Weights of a small GPT-style language model, trained from scratch on English Wikipedia: vocabulary 4096.
Each number is 500 + 40 x the weight over its row's rms, rounded and kept within 0 to 999. Layers, rows and columns count from 0. Numbers have three digits each. The size before them is the row's rms in percent of the matrix's.

# layer 3 MLP up, 1024x256, rms 0.105, rows 87-141, columns 0-127
101:495455512529501552452422518443504456537539516526434489475475419437562471428521471475476533498452531549574461454489495506497441501550573558500535575409529532522476477495539508483476551497473555479514568549504522561500485516459447476452472528497473466505525484469455465556478582505474514488510518431467491538483517487421526472573571442497527537542516507517469505494476544556525522490504
101:499540532608526472556496496524557490502498474514504456445557477501517495523517522523447484489533568545500482589487553493541472474561523468536476552512504515516489508536466464449509561490521526497429542409427587543489550574558540487551525490505575420535525555488500471463600526477473464453546537499479503512494475406409573505532572533462499535515494574512586556461527459495504514574489
099:489504476608551593478494486542517516535525459511468484477552492509508477598467525554434473433493522513473470520528423468502450584484476551535431473498566492555494462513535562432529520482521520477473438483453530574509601508466481451493508527439512508473508524508519502552501537526463513479535469594503494544473522519469493489549525520479598516487495458493491494462455508499467541454483
091:498474489549500533445540541488568500455607524523493506516548475521561480491495439502488481514493586485460481504438530523511501444489451545471547574527471492432586533571522425453507522456552493520524537483516543500438507528430490460507499485525492524441520448474523471452491490434516507464497522507550493552485457568510530478470552487502538481443437459491498489601428532560467529496503
095:517428490542510506599492501532564454543513502500470476462570544571466479488534490430538529564485460441539500507486482477462461420516510462530539525493449467541496517463539494523519546496460573425518441538500526453481503520534514427531559418498439575530495517486514451535507498512498481502520551535534545392482515416496497400531466479489533446536564571468436493472576531422570465429478
099:500521562444461476467450527560485512509480575467524500464496521543590588472483477471460461447494456482529592447446512496481475443491509541501533530465445580496493478479522482550480506531507516511494470517521451478527476471529456448482499563491504457450533482471470497418498499596553458536490598461495507465473574507525522556535548541490551475499530472519434578475515494506414484564469
102:537448536473477475475496409584448508530447499530476551512493514517504542495528470508471476398491511515581528491474539505575500604538498511523485423476572496512499437529415444544435468517502537477558436495503554581551543472577482491505533617502483487429493446524485509489529527500487440496506505516468470465523563533537447486463538487484494459465492510422564473523499483572423469408495
094:534481393513455460496545574563522525489527547488448493550446498443487541506498522507387504447533451452487450497540511497499503553514543525410510571472406495482464529512566477464506575387520525437542505486513476514552542441519420503511549482489528539510532501490522422534476562501437444455506516472470495532563454564486516512467576489502471482437494554519468500503529508497464490505440
093:525471456485487537538496535501566557489479490522511505482510511514460512495497536522607409537544516478510420540590582437460475524455486434459483518482421502473528500513542499458466472469521553583473430560513548520460485441489514569502531568507478464462485433502506459503452597507557546461534495445516509437477528518512423526476528499568409499570469529531494501497488505534540479486578
092:470483542565408512488504560556556527521490433534456479466501510494523545489495490505542503425466485437475520476512531465504522459503494468397498507551487437425508555510511434471452480488503548506560467575489507452549494503521541516442510536527525470440506465532472448503414391534532487540440489522417526499489519457516497487481528533476470483521449481547517528556467550507388438495460
088:501528510464471460502548527510479478464527551520519565552466514568518498495480468450458543541530560537503555506572518515527463501436537519521472516541464573520493499511504459471477569512466459525503554516474449438476496454472465513503473578429521460501504478485494580386499444549474463446481546462426462511501502547440521500497528545507477486471532536417427526548515520470519512495445
092:452439483461520430556479556486548461530466614507538478512453515506464522491418470500540469442428447461525462479464496469576515544511505541554495509538511544477510493504491405483460524476456510544455504509488544423508526479481535452449482537514481525515515520494518404477499502596531471487485479504462545443464507413497495512485505508420577478493422505540513526464555442476524501563455
088:449525513528458530458491544492550467477568534497422491530523490531487480514482463459491531518421526493491436453474495552542467461458498571478462551466492453497496462534502432496521534488501550513500480528580490567495538493543512551424512532415458497452493578462497466505443580470506469571535462553433467457530440562533472500471468527526471526482549486497569562508463474505566503520512
098:554474559468514433516514575507565517508526526473455508502470512486511550481439482460567539427522523432492534501476553636510490541581435432491479492476470494561587551527508560509542510490493460461558537516595496462511505507457520493451439470516520520465481471518585530552486469506555492536495477464579483496542518450457425548433521479524513470503470467427449519454567480497486501513490
106:451493460506447498527529476520455548471491533557502483516457515476402488541465548516536550484560427532514551526498538446474529501467557479455448492469506584485479541572521513496540551449525491530440481499524505506514468478518517460526484489464562389503527469563491482478547513502482510510581491507446487575510500553418563483476489553563432482524476593513518529451432440608514480519418
098:549499503503477511504537465437489541447499545523518504584460486553545531417511473514519553469460492519519394576454493531505441530521460483540467451379478528505477472560470522565571574427548498578552500512491579492464493452545473444474430490480508508505522572591485489519521484504525501453505497525499468511433488474501486513491550423541503530487512565551531510520476439537464502482511
090:534547543524553578470531534521541543560471506470513554570557447523580577487430440523540551476475524515415447495445489563551537489540526490589428454418536546573492531489469561517459472429522457480482516510434461551504445534489436437489513530478526565479503517552496572507569487464474569462475536481526481568487511456458478496505500488486537463462481586496527467529458512472548518492481
103:513521471552471456468542535475508473484488505462510464534576461546475471559517474508559555510521438545470494481569492538543433526494444548529583520543561462523474467523550489504482465473537462488560465492490472493500507525542498494448505475559544464509482471504375497458451477506426483494479558555441565534463530497491526540511505452505464497454508494437470528491458511526488505511465
090:518512471463448489464623463533537454456479548499564435525505458551510545509487471484470534410508510500500565526506552517455478612503449484602510499553583464447472514502545542494488521509461459476536507499412471499533538500491460542521487447572494470494483485477571512526464482487556538495476452524551474525457493492456469495578582522485496506504482576483547515491474468494453456420499
102:483476517536499576472504457508550473532545553435537551513498493420571503451442517485524551465474517546502518478491541505470498516510553447445473598547438552496513529511537498488461591467485478498489482445460555462506498511451461506533457565495442453514523539525424488524475549456519451453455502513526538498562488523487512415504519514562451504605497516475459499427450515438511484541446
112:501528513513593467604505500477455548517561482498507556537520490572547525492456435477504474458502556473504514516417535498467405496577432512433477503454547446511524534473436489445514491532530457488472565496513494460528480535494520514509518496521502527538544538456573395464418475445448460472587506482487519565513468513493485517500454538466469595489567510503514509421471487511514472493474
105:442498548468498542438469508504476476572469492539512453508472503511505453513488414515490487335441503478504544450450478501481486435527462493534484394482486491564478471513521452476565500478571534470545503564516459445506434552494489481504512546466525546525464480547563448461445479519471491419475532470413483532523470492541591555451554526521488409439564555584527493458477568433508511490521
105:541483524510522523492581493476496451499519533544516498498440456463578448454546518593477459417517505545464472478545456477532459499481472562512517525494502533524453484468572474510498495452575516505511541410503482431459464569543459458515496454515440605458488544464505470543521516506429450538438513492556546546511473532518471479532502488472533479489509522458515533547537482512583418517470
102:476523458506432500514513526455555483542426528456584473518478516510502478533537524449488496439473501488509456528378544523477443574554510525600501444542450490507461509389523479421497504483522515541461505540511545505475550480482522495560512553468487513491498522551522554446461513453435544407538451468500431453497474547512523515506476516578494481543572529429549456552516462491509432542552
099:470563488506495443457459532486519471496472477503422498528507526504600467497515478441518575471426482457457421463483490523548527549532470455447514507522522412541483530497575402479466534465546545469509458529422584455498481506494528479519485458506461522495519537516530481534466542476493478477565506473487480504521482505450504480544464509618539554480555563501493536495490479514517515483476
106:459469457473439507483540532538534485438489524483505525536478462528544499489494490533495529500460464484627490525518550474432525499442468511528446512472503521520525479483479472488520483482516462521492496480491523490539468545526492569482592478553527507493548575583483493497523430551561489531490526523460466475459555520442489539502402547509629481478464532542540610456543442601505526534447
095:551528457462523533530492550512509475564526525456475492507526484488544503466506513533515472486506564488534510512527539493524463476426515483469551500540501569474488551517449490544526531481502472434441460465485524521445451517555437531466533487491548564470587518581485471538576484501433529522523516503499469473491494498489564529553487470468502437475549549524491603530510483450541538463571
098:552517462511523493481469501526495440517455514513449505450600515463504523468488501534496472539491467491474579569518418467559505493538527493536514538504488531597496468498520468470546516473511518529474474499523452546462490526511491525527583535455493480507528540527579522520506585519480464552556557534492491493518526566529502440447525490485460443519488456551477558425514421466491613496464
092:508496565510457482499509516472545517517501511582456487411454505595427477507520470551523552531544499494395491497489552498491588454457550468471523515468513566574458562488539471529456473597451512525497507564486524483508490482535446436527519439501493517533503452469539437448515496493494578551469524491434447541442513440552565558437498522508498426563476551497536537496465513536468511424454
094:516560496580444557556425516512447548565499508557404561528488473485477435498423515492492531417567586512489463544474496454516498558494493508541482491469519475491494457545515479446445483550463521484556513530425573447497531458495517563500500540507555495540438521468488439460485463537435403445571489445504491492472407506430481535487571461509462524526528488504548461585552479531504464481451
094:489510499530476422559518557523511482495471537572509552527503488483532547501514497474557481473537484460546483459528520528444495550539452438501527540527529429495490375519500490482500471582484552506496517515451462451488567566543472454436518535467476548513507571474536519510433527533525538513517500468447424491462505489492493531494402470493447489495540496496500405511522592495473514477542
091:485532535496421544468485497433529506462470536469472483531489512450513543463509446531410485457617513495495495564468513528526437501489559469506523464486446478548514510525462472511458476473508521495542518517505479450481492454433480509565511570458487516464447511538532473498526510464573524456496514472485529414508527485517471503509436500453550482473545477442552463465551527532443440491485
105:389445484460481461554499493467457409520431464435540539473535522495438471459539500466545471468489492473564511457502504502488531478516490577581527503490487450420504515446526497437481544492502546512519544516418440493473485497482489452495504576472496507468419567509453424523516519475515473375466531498570460504566440480432412558507490531527546494547561477494447590507505570567545492468463
099:492496538550576549487518426474506565516498462503514517514477583567467473471523464501474546536558456508487515494500574407531517488540568484495475571473396475531479532480520507531398519551546565453453493488498536463480497542529446479476546547473402492471498413451503491536534484519474476485510571473521438532521524535510534522501568502473557572509454528542462461481514529522505470443553
113:507466511492505538497510529531533521467469538513562541483518528449461460512457506483537522513457496531493505640585548462482547449482535590561496466510497416515449467426512487471500498488475464539545633523457530540510509562458474534500536566529499501523484517411501535499475481483484455492465513534534429543475536522501506545471574519490497535446505458485545474495450485509506533546432
102:500513525480489472527472499515564477556459487447554501480507493477460489474485480463552492491545514480538488453524537444546457461441537484521513481464551464517535488507492556470516450467444397446514473474539463519417520443495474492505433501482484461553450584535533509519446440535470503538432443498537501494464571454487508449505521520493476479495478459532445496469558557427568486538439
102:521500493499507498480544470575468506453453580516481482495539419546563536523469444544488541434546540482496511498516540528497396415422464556444478585473555530529497444464551527559462499490521544501555524526541544475484537449525416522540508477499546440487548481472473512507487524435537451454493471436459423516495529493512465528486490493479545505534509448469471463490484450536508472517500
110:362451531437496446506417481542489524467493559496430515529571456525514461455450555552493565500549509535509510533511560514583533514530513561448490513445482562547496467477501484501569548487533542468518554556549508541506454575548494482529527531474516602522527456482542550521496504540487497477468564514468495487429544471530523488490546426544520471548469494501504475487516478493508543415552
104:594474491458470540551527491549517519489467536492503526482523535457528538549532518479422400458496515532515487487495528565518477462539497459485492544501449511548485519476498466477506513526509429552513524485548490478428462546527468489490503499479466605403482507448461487526476537473484452511511532479548542532554522440523468464453537429450499531489517463507448467513540442486578567501532
101:493499519549462523508496512449481418563445512448505528528527452518457510510438500465521427425427521546509487469484496548533499500409418525544486467555581447503460453536586492565542569519507474531490543565470503524591435442529515513448486445474515454471543572470466445509516465614542439452491417439500495513439388496445471589546485492587532447492454482459523514522488526508554461565477
106:519494512515596436515535561478468566491446566560542448570504521519440415482500446504485556517501563533550514461478477421541487463506476493554470465495420426464546477501491557486474485495549462450560448513498432476470511470505584509499558525517476553560537525469448464528491504534463535523515578534500491468502449523432490451578441480455487426496510526479521466528481459506536538531430
091:550482475530525543491452486478571490516489444454531461509443464506466479430528555492510554524525468535539585524453487462417482506499502548495487438515514485514526467452473519514517520490551509482571484439528405488482504462584475487450468570486453523484489414536543451542495528587534555531493452494475527494552418556491463539509480512494526503571503392420544489500499562516416475548461
101:558518483560475564521542529481545486449489487442482534497552550517426556533413536469471527499541503525551510576550505503581426536476528531421474451476497479496510476495467543584537508499529536496515481555506539551484494439493549507477500512581514403474517431485503455487504548441554483448485489510463448471515518465484468514551506551451482499502529454470578542495533512468422515557416
088:573492541442500469600493454537494562481412524536449452487547462499470493457458500505485442522503436522468470452456495509572476474511474495493553382512475494502480512459520466450512577433470515573497529467489554493473473493566516459531527488455508466489420420548545522472502525536465477469459464531567559516432491537480464616500518514522529528504564524512489488515435542589567487472512
103:492518492483503425410428549514520473512530459552563529514447462565487472449518436542475558520515520460512558497516493484487448476474464578455556488553429519493454509536537446517424505443508593494532576549603486524559422580498535504516479498501498428530526493582551515511532474476534468515519495514491547512496431494505494534537479540467539510455447575488460492503437596473514496506493
099:506562573532513556461441485541489511516499464519517557501553536540577526482458499523428415578463448540468480513513540539504474447521525579505545450501483496467495549481494496520516468459544480541500453510541521495480536677511469519488462421464462499496448468496537543510497547497486415565474489508468486506500516527527515582452552567518417521517529462613532491547512518465469528483476
106:478465524541504467554532501449481492543559503453511469511500570513478488483524518498559457462533476483492428447560490550473434446517529463424483488408543513489454600562507577464500494493448569460429458467479477440501452521565494470453458517503526474539565540404473537520477473569540569497433465500476523543564403450484488526572490499538533488513441546486498516534542496441497551503433
096:513444567473526502478538487560464506537528487525563497470489560560436562507446531537567482480520462542589476580501408507567456450535517516571506542484486474546523540510522527429470521480455505442500495502437491502508472458512566401575531436528566513558482466507551573402502500514516521447484449471453538535515573487519473489465479491442518475491512519514515436521508491500490476485497
097:526493517571504486477487499574502455536513498511537502531526503414549554497524522447477534470477518502485439466572444448482559427504501565532487547531490471507542534522520525509541507508458473536505509499563551492469431575489485529492510504535430499484563428455457474522539570505526525575472489495472479533468502499552450544533523437529476556464449459550495561490490475518461529513484
101:464500468499499547484533526494519533404532606469520476524465519533540471547516450535540553475475516437591464462484471571518496544484428523509474479512521485545564474503521509607598539483472546439496497529426464462531478465542542473554503482499455517485527435530552443523499489545567522539538547540464430451477529495420454485513552551511526516488518584447539559504520465518448623465542
093:468447602569451423512464484474488572526587455519566498457469534535495461459463559424547542493559501499562493482461562485581490536472467496469507424533495532462539448456509462535465518471513527509482487529524537512488527467488496545491493563497518517488533567505473544530472466517483489478509468461535458483524508566487488458468525468508464462532457530540437535459487512476543511546558
098:552529501492545494485497455471460491550486442447473507562508407500511482508491505436492464528513450556438530545426483540492465492482529532486490451424504556523437545499455509534454616520481557534519440482505563468510465486513452479452467541493571517562555451498489454481437499455492499466531531510474485430481468589484460558553487569515498555471494531466517512557519517451496498497440
096:489503505430479498550479510525510514464496497385529546499564521529507524452474492519533558509544522515531430430527526429464558497492568537503469593474567497513510498500489503474504471515433484461509470478486530570462441481516531432445491462501496483481586479503467516510489440564501433495467511543512514550440498494536462486489486456488429480429446517502561452512524498503494487496509
100:514399436485447497463493530548483566551538562568462504505519503505532511518504455563424518476534484550490456508482444479561522508490562478523484523507490554481473479557485538469541442505458453495478475445481495430490463414480513481466481509497495568455460480477561446563523564591493488493507517470474456510412528498493494504459497611449538475402589551469477490455555507487502519477553
093:516486446514516523532487446489439478511481515461434527484520473535548531448497502435525476480493483474538538548507511446564505471529497451523468469564405583512552527552487570518533520530512516456549531522552477484421497491553438464523518473486527444571522575526525520543499519500418501551426536498529557523514464479534532482563497516444529469509495487390457455510528470447511479562482
# layer 3 MLP down (transposed), 1024x256, rms 0.103, rows 87-140, columns 0-127
102:511420452494512541514553520425472514470438530429524534489461491502535428490473510567440491524476439514532551522580506523532498480493423545495466472482528582462424442510515517471529440486456474500520480497496503467458449454526446528565534516502491534471465513414574518483480540554463540536465574565498564520500530541487508481418469517495540507457457464598399490462539530528465396458396
103:490513514563453484516502466545490484516551492482484486469563556488512562568447545562479480464537488591479493475521451506433563525591507502468559471421475560528496449469577515488552485488579550442454523533542588571485560548594512427456471511445517519446479439495514450488495435497478460464465470457461473508487476546484540504500510502469544534495547494448492542418502521587506494497602
104:553472474572508492505498512473445481495469429473439547544434477502508473492464581518476520557572522443539414495545522488467496480538518449549523470472470477533566518440442462478536561495511499516518436495502532585494502517499525516471510524473458528526513522495448518468499462442519475527468516466436503429486452548492487492462469445518520478480453406499492507493595468421525517501537
098:539506524545503530545424439503471520448492465483505507467520480461484500440483543526605511547534565508507469477535523434497522529556556493432517497483509560508530510523455533492524528498493451529526500402540554459545527465472451492504484520490587542582476472506506509494463518548465529442485449444490515475512492460460536528476460515437489548460441543521443485443514514412497449554622
088:464500518481519562420515484493529436513472470472535499499537469478521494540503514436535428480513537518469481503501510507541476529470486494448507493478500483479455446479472458463494429564515517509451514483474506512503507497496465483492481543496535509504505519493487536587459537566489551495498498431468428512495575522466474531480479574487474530494466412522582488550566397505482582543466
096:494500430481495473482465520521484467526414516531501443478458474511436454520486503559598457516429502518490407541481418491448455559466454523448557492552484593469455441537437467519502470515490480491481439491518523479522539487436489539524412473495493548453509550504518533479474444554510501519564466529537437508539480482501506531485418569470503462490481449523539476473493464491515590510560
104:477502544545553487525531492471435444567527451567458515589476532496473565502518536429493500450567485476492598481551522509508483428543395464501478503494519573453441505502447480500467497518520487448455477551533506520415515501491419511509486520485513521432546505466488471490450499536536460569458505461453475578494550506522427502579522463422480520448439546472529470521487469483539538526532
097:550502471540443537500462371496547502583506469444516508506573466588480520517493576445452493511477489531531503490464525450541515507476483431508478523490513506468423526494459553544501430517509488455529486536531563421509505486461489573550455462432464531476485527554557536480613496442487494527431500508512496500462530474505517525526520505452526469534523530473486572529529510507580556472563
097:514460457544518560436507479518498471491487462471512541542468519443474523508487497564535572514517477474478521539440464485574543514446500528516515521494552447519368447479447464464506554509492489507476514478501457457482472501478536465507508491545563489500476519469456509502508529499525520557530569494484526526521439505443449516542429559441504499465556478542455472528587414480497577486440
094:475531483415564512529541469455511491483526573468496542543509506481560493492471465489424500553475479488509484459546512566529489513581494517453491432520446468485472477560501480496488542431523480435500543502502520447569483539481540488489432520515491575526507540508500483451551499458426507471573509516569562477515478484536515549534542505566487507507536521464483518470472538558508530526503
093:451544464508510494485485491488463452544511450488506552533529451519531513480538481506458499520485512554469558494498548560480489505483532421426469444532534503560514480512494478481507568436482415480480415479483498479498460439451515454449504505537491462519532513409571433444435446539519518515566492516533420484553522515554505493557510553478466364475469442505519502551531501483494498538476
088:520470538486540498399526475569504513520578434444508454432475458524489516534503514499480449507470512526498592491491418485417483504525497476517504489518497485434440526440494542561474544536494490544506513459479494496464547477508522579463491502537517530465513501515478496549494428488467557486471461474451455474461545517565488548592479458471472472511501491498500502520463488534515516515486
090:538503438522531527541542477497480583500445412455473577460558502521521488529587469487539487531511440523497517471542446480516484472531511504477537419471485518491507450477542473462507504566532443506506511531574516496533458576495551485478491495472472491445551513476435540552489486454463456469489571491479448500461603488472562435530535501437483445532462524516505545411481513478507466547481
106:596504526481532485564462546558516477514467502566550479557464462474423493472548452448439511450418448500563537443508592589527452516530555495531496490492457432490470513538546521533434555448497506478508491438452566525508537481475511511464507576549522490478485446447456435584515447469506464487544530501504501549521466496404530460508494467510491528478516433467491517519508500520547484489497
100:521557533526514467526555461499517528517449567434520476516567514505586514466560538428495449428466503500484481575536498509493473446524504523579523545533494506483456474514566497578487484513478438550527552556471499544510438503593428532443523488470457489553498488449491547524527523511495524409364557473559477476469451513456487530534498479460459564452511549580488510515433437482531463485487
099:482466501514523516493497451551525446473574504521498430505536543445456520531397502581538552561478453517420468544556491477507476531511511507551476425515471527429512447504499462513508474491511595505532527460568590531468452462458596522482505565567503501552433416545516523573524545465502512472430503482593509543408495526479435456453551505532433520453475441539522491529559518482472541522519
096:501498497483544483541546517526460509521490534494490485475508460478525420491535592469563476497570473548500535501539473506582451520528484482438475558530508527489494483544486526435536502495406551530495594506479541583524438460539511535433458502430453552523507542499418492507478568447521511491548514453478567551472505454489510530527561515526490419546508469422493499431526536454431466558521
105:489462541582479526509530485519494530448456509504504554457484550446468552513584533441516483561487484494427520529519549487483566549423506548467495509480540516498554462525502565579437523480485462483483541498562517503455510549454456549485561498561439452457498478550565480476552603497525456519525504400543502552443518501506519478480482478548520466491449515528510525426516492522554581507492
088:481444530549504518447442487533469516495526377482547553429536587556442482504526454495482484536449460453499526521504518552523466480520434473430553550464485518515518522525497503483468411502473521426521534562516529524497530514457483548583452530413508558469445487491451595486440494445438483481516482542553541522507481567546512517494520552484459484536501472522540446529610548541510510492511
099:462538516471441495520525552494524485469494495514475368480503564447479529492537474485521480539495513503548458563500489534544494446524541481490465417449499503440510479486511495511393450434491447536525552513478466486468478545549542453531452438580520548489539497477506565460480467557475474553571444517496526565462462522551478463527542534444549439500413592571530509498464525554498482556470
113:573548522494503471605501559442513448536514515454493486463550546505581512453432546566544509488498413517504460490479521459508499476529508593509448529496538499501465481539513466479516448493530471558472490419462464554527512527535580551475487449467567489521546537484516491485481573491499403492504509467422518535454474470450511540539512539529484476457435505514506547492537491427564416555531
103:487518467542521443482583481500490421486491497467542555562492459458469486534524523529516461541503519499502479427426515509515523496465540422500508578431531510404438515551481480488497516545507505560473492566576460530492514424439553509482463497478496430526436531454466477537493499485520471540420548487458521512551509527529500487479539513521494451488514445478587419459502449532540527486499
089:490589481416551517556524477541500570534483539499460508542433474563593467512516481490529506566509532489500556492461505535442516480476502552521401501454502497494454495560477415553554484500536486429532512519469496519473544552446457529483512516528461478545494505435470416538476472542527553555504546492523484477454556488478491521505521504564435518445497530489479525531500457487440448555505
104:437504529528469515516598586500473514500557513457521427491510530472532519556586475491489512507430426595484478495488584526507514499476552513469540514472494539600465508500481489553508489496505498470469537463485394489495559452529465478524481472449536440475562454496482473508562528523486518521436468460534521506494501527418454513546402414571503513506479396556459534479487512468470433491438
098:505484435475481566566535528453454485519497507454503476432487545481398542473502485485512551516477524399551421479481480524590500478518534538516511479533489550451541472482456479482558528487495455555511496466433490528451419455558531524522528474482499457489494584480441506513499461524505459486577514484531499560481509492532461523463529523383492441524497448483507513558506488504493550565508
104:524449442405502470565433517433469509491483479446431499533413510512443492545494466486556512491488527442546435489554512512558506544505456539448532513529441541497523518505430459485520509476497523544472407467460477573472507464487516494524546442573592483496471500533464486483543506522443451546552498430500476460486476484500524453498461461494478507453525492495519515417451528456437533486519
101:517490448538535450453561449488468505498531521517500554479520470539512489493561490538499463532403479505560544541468498577509439461472517448488447498542481489455522506545455520481484528569525466523479480539545534453530549457469491536513437553586552484506518556516531464484487427485477552475513496528558477533503491468456511475517463440563515534471459506538472507486515447507480470519480
097:459488584504515521494509517510429496458528532538485486522502510546469529498462514449488458483479454491450502536461488517487486537524577553522559407480474517422487556485484585517540514499485481569566542449475529473542479498544512539544456550463429489588515478496489534499478516518457549498468542485494403504486461479524446439639582491565537484469493513433537447443559545573544541496481
094:474514537522474414511490509464412469570539457500467539493546456594477505541486527504523496515405487455553472526529495452488445511559466520494500546497459519517532474478489554550488486468493525480505487506509452421547501476479468477514558577537628511559420542464540534506536440573520485455470473487519527478475424529448449505511515530475475529460476450467581533412538560532523478540429
099:419549509466547426435413551545468452509479468521491503530457492539566464473505489505543432475470532467509505485522538542416471473523490560457508500494514425433557478512493481560503548496490481480460412467510521530502491540527501517489532490457493434484450555518496506456430458472486518496541482441529532518486500476450472468535528486549517567500552528551451439530494409495493493514409
097:471477458454452504493581507431535576524490512471517471470455544467539495480554472490511550520489505576501450543469459471513490515479494474575467538546417534534512501508421555510477453479477478512499462525476530549490456467527460504556528503526513442507479512504485499526510546566501467492429538488533422530544514585419523413457501442492496487535444512534521530488488479567446491569429
098:503524501490484489454427457425583503478541480490463488486470466512502449476539457510571509525485495573558412480517523511482519544513511534599539533540521513448518490517526472501515547545471535414510513496516529517474514530570517509545522479475549508554588481487509551479575470465556564553460478531511492520522512565482511449498515538508462474502546490496522504540495467464547521539485
101:461432494561479456448499526543506539517559444499509480416556469527532521481436521508547452415471489499466485525468413554525471523558415467468474596543496436545499576443426462506580480465563504486461500580483457476492423573576458504519536489432540519508549532501479541512531508510470529434526481487530484472529476453467566526486502527492516510496468527503520507539536448481443500471524
093:514556527500528456540510493525517488449490508534501493439538478499560517532500518551529505533498564461465470483505450513489535432527467430510487489481529538538591553480500559508542482478496461472507415513598500549381513488489508515506484508527544411557531539540515539516517488490514463513480521579492461482397520439476387514522469521472489498523532440429524482495464529525547544536506
111:513514491490533521500523462562517517453487509506522514416432568501525455443510541497500425446524505537550553544616530455516480447436532527464554559515511538464529519439513536430527526493469512510494527543470537540452515460532486473527492516546487543490469571411444505508526481421531509438478399505551478460542387528474532557450498486520450536512537479501468455494506474566508497477480
091:487494446554541493465473552482478563551519544522494467530480469500452485499522461473503492552503557477467501548549461573454474475504484532481459367484473472465430531528459470452537509480613569432557461482452495491531539455482474455457495524477484536463488448504467489485502466523505565519542491502465538537499535541529548493464518513472476501457624559557468505572532401509452493515568
102:487488435518522539393488553515530507451486543480531545447562466514474492529494482478518495544509472434479588522506450541529468480504522532523449496435479442441537490522517445509512538522503473446439487459453509494484468553452474463502452530409509521503526479511527498526543493472470530547483496505550496642514517504457516560519532431540452517506456511516418541414425484524490509455503
106:435487482432513486448523565525462589487522521489513537497477416520469467455544429509527545470440481522477518564471459517512532542469628499480510545451493539493468441524506472479469512492583504432471546468575465545459506442484528508520549464462486536541452536492499488499442524569506518545512505479540522523528518546592565492504445544511504523534511536524462514523487500507493455493487
100:514515545516544520467453446539483495475447516477512504475457504454499503560467511568478563511493524510513414503528512496501524449420471452547488477507549497444457453500487520544521522481577449472544464481468476529502517463522529518481505455502542475473438481574435444511495494570527454523533439556460500503479505577577438498482509519503530462518478499551563483495532499504480507574618
100:564538509505437460533528566452543479578503507497498488477528496485479485502522414522569471510601493430504569460452374538442510493563535609419500524495525459582446530517463513496504474541447585551451483538456523504547491479526542484494486503467512514536536404475506543461444502440516556544468515477479498486505566528454444484468538574467520578504471472458493521518521534447532565511556
098:526533489495520528567566532478505522497501510546501465560519565443505471493511515512565523572489591455486510437476528500477466466534516428469523545552531506462471465426500515512460563471480486483463425521521465547442517511463532514531464428495548523405509544483531518465463510522530428477500506464467470431492433481465423534529452471484507525540472492551548528476493412466401527480424
102:512464503543501566533549466495507475463550444536521519482498557504494457501467501507473521550447463512454483490403535497527492507537530500495464475477453525489610496496545528440485511519557493548524518531500512546458446463510435488493514557421478434524505498475406505478531525522534532542563521491585511521480416536551500460510479477454556477469498462461470481538454489547476452584505
104:423492496494432481433475516510541464521500509516471517527474386520478556455483496522492491471450484488535519453555621467447514508480482522561502510458560478459491479453492428501509535569474469463508533370472473537512499532542454588527493516432551484563421570496518529522457445585495532517500438548507548448512503500492442496424506506471466518564457511533514459491577500501521462424551
091:476458411508556505438481561472603460485447444471482547456488490524450541543452488445487542519493517479485552465545510463474486563473551458516538500464438493456490521528459469509560525555543522501457450487432534511530477568526579496430506540485547452482502489395486473514474504537496574478465491481508440497503526461477531526561432482476480421490483505480530530519543493499553504537535
105:519516567515488501571525534517522450422532519499441495498536582468523533478466557498545488459472476523588487572499526436477522433504528463535482489444545510443541465435535528527540458482483473514499475510480528449453500428535501506542531492395485578451475546458497501441527488513409511438460479528501498528533533509528589491521515470507524494550585477555554494481527515553562512551473
100:504462491409524499400488512489439512498482545480474436480405492509545471526491462442557561487518490501526544508466495524525485508454572478523540560550510533512420404527487523459466512514455476474454517440564487487536480449562505521515543460491525472497550455532464464443481517507484577506520504433565499494483478502464548494449484540548490524509535493407469456461478466551493498514353
103:447504495489534610552502465546553450501495493530522441486417527508487502396481490524521542478453533484488448521457530466554489522489509539532553496501496489495487542496494505561472516520466435463498479484500506544449536428464486510510485515439523491447502519509541448470608548508510541565469483484513542604526484447531492469473514527471502585520607536511455440442526398579549492476514
088:515548474518479451546441538451464516556486417516532479510569500470471448433486530431504540486500509471563498421459523490417480573471459527521501460538560530506471513507500524524509474432507479447512507493501513570434461578529531554509527500478602535489451441412549439525466506519528521445516554486458549561509407445483469530528486480529498477440510464515527605498534460553502566492497
099:505464506459522450462466493493513463542566554497511441534391478480480516451534472549510535536549476524515497551500484448564493432487535447490565483510468455550493437510460494492494469525513473529442487536408439491481477528481473576529429414524532547609484495497519438487423459489542436537468523535517536460456538575478528484501463542481503527457545510507501482521557556473534471481460
092:482427414549460534554506476566538559535502491537581439478487444567466456505428539463455449501485491581501508484483565555491498444544492474528516543451557489549435538466471500462539510493517438476460459514508482491485490480513409459490471522542483504587516565492400497510565485517539546489462510533540489539444522490494547480496431525489513507421476499526527432563474414489558526537505
095:443537530461531498548555486529544477436551472435499492469479485441515515509499497532514526518559530531463517495509512547483518460421426492435569482483510508524583496508417551574466486540535546562473463495504523528482483474504511483467503460465509451500515522500499520521537520484489541520417443468547501438503454561551494481529511497475544490463450470448515426548493487469461478551505
094:457457508494477502531426495525536441506472510534497488457483542519481520520497437507483425465454530525559477450554520536513523475472421444465442538548512432543525542411573502467523390482530468472512510467481478517553461500493514553478469434501448556483503576490471542481470496548506513480479427525459506513451495511507474438493520499480453450496486384513543457478459459521480469560554
097:547457481519504487462497447511494507523542436630512456525495495474514498554474525567536490449450472446446522550508452545438497545471527432486544451489512483504524487519466478507504520549546524570519565526539493490469516477455453447440599431488449545489461468464450498555531414533557509464469502427442454555498478427503511490514523478507461527463500525486469552544534481488486504527475
093:494503519489538474527442469531557427549481477516565437558484443526449526444456519497604511507523468460448473433512423451453516476580468487479486486445556476451587502480556511439568545510497477491513444525511461485524511530507543466518491474479455497463438502512471486476514477474558504460447533477546510531460559453485471470542516430503463475516497516555481470490470467536400557616535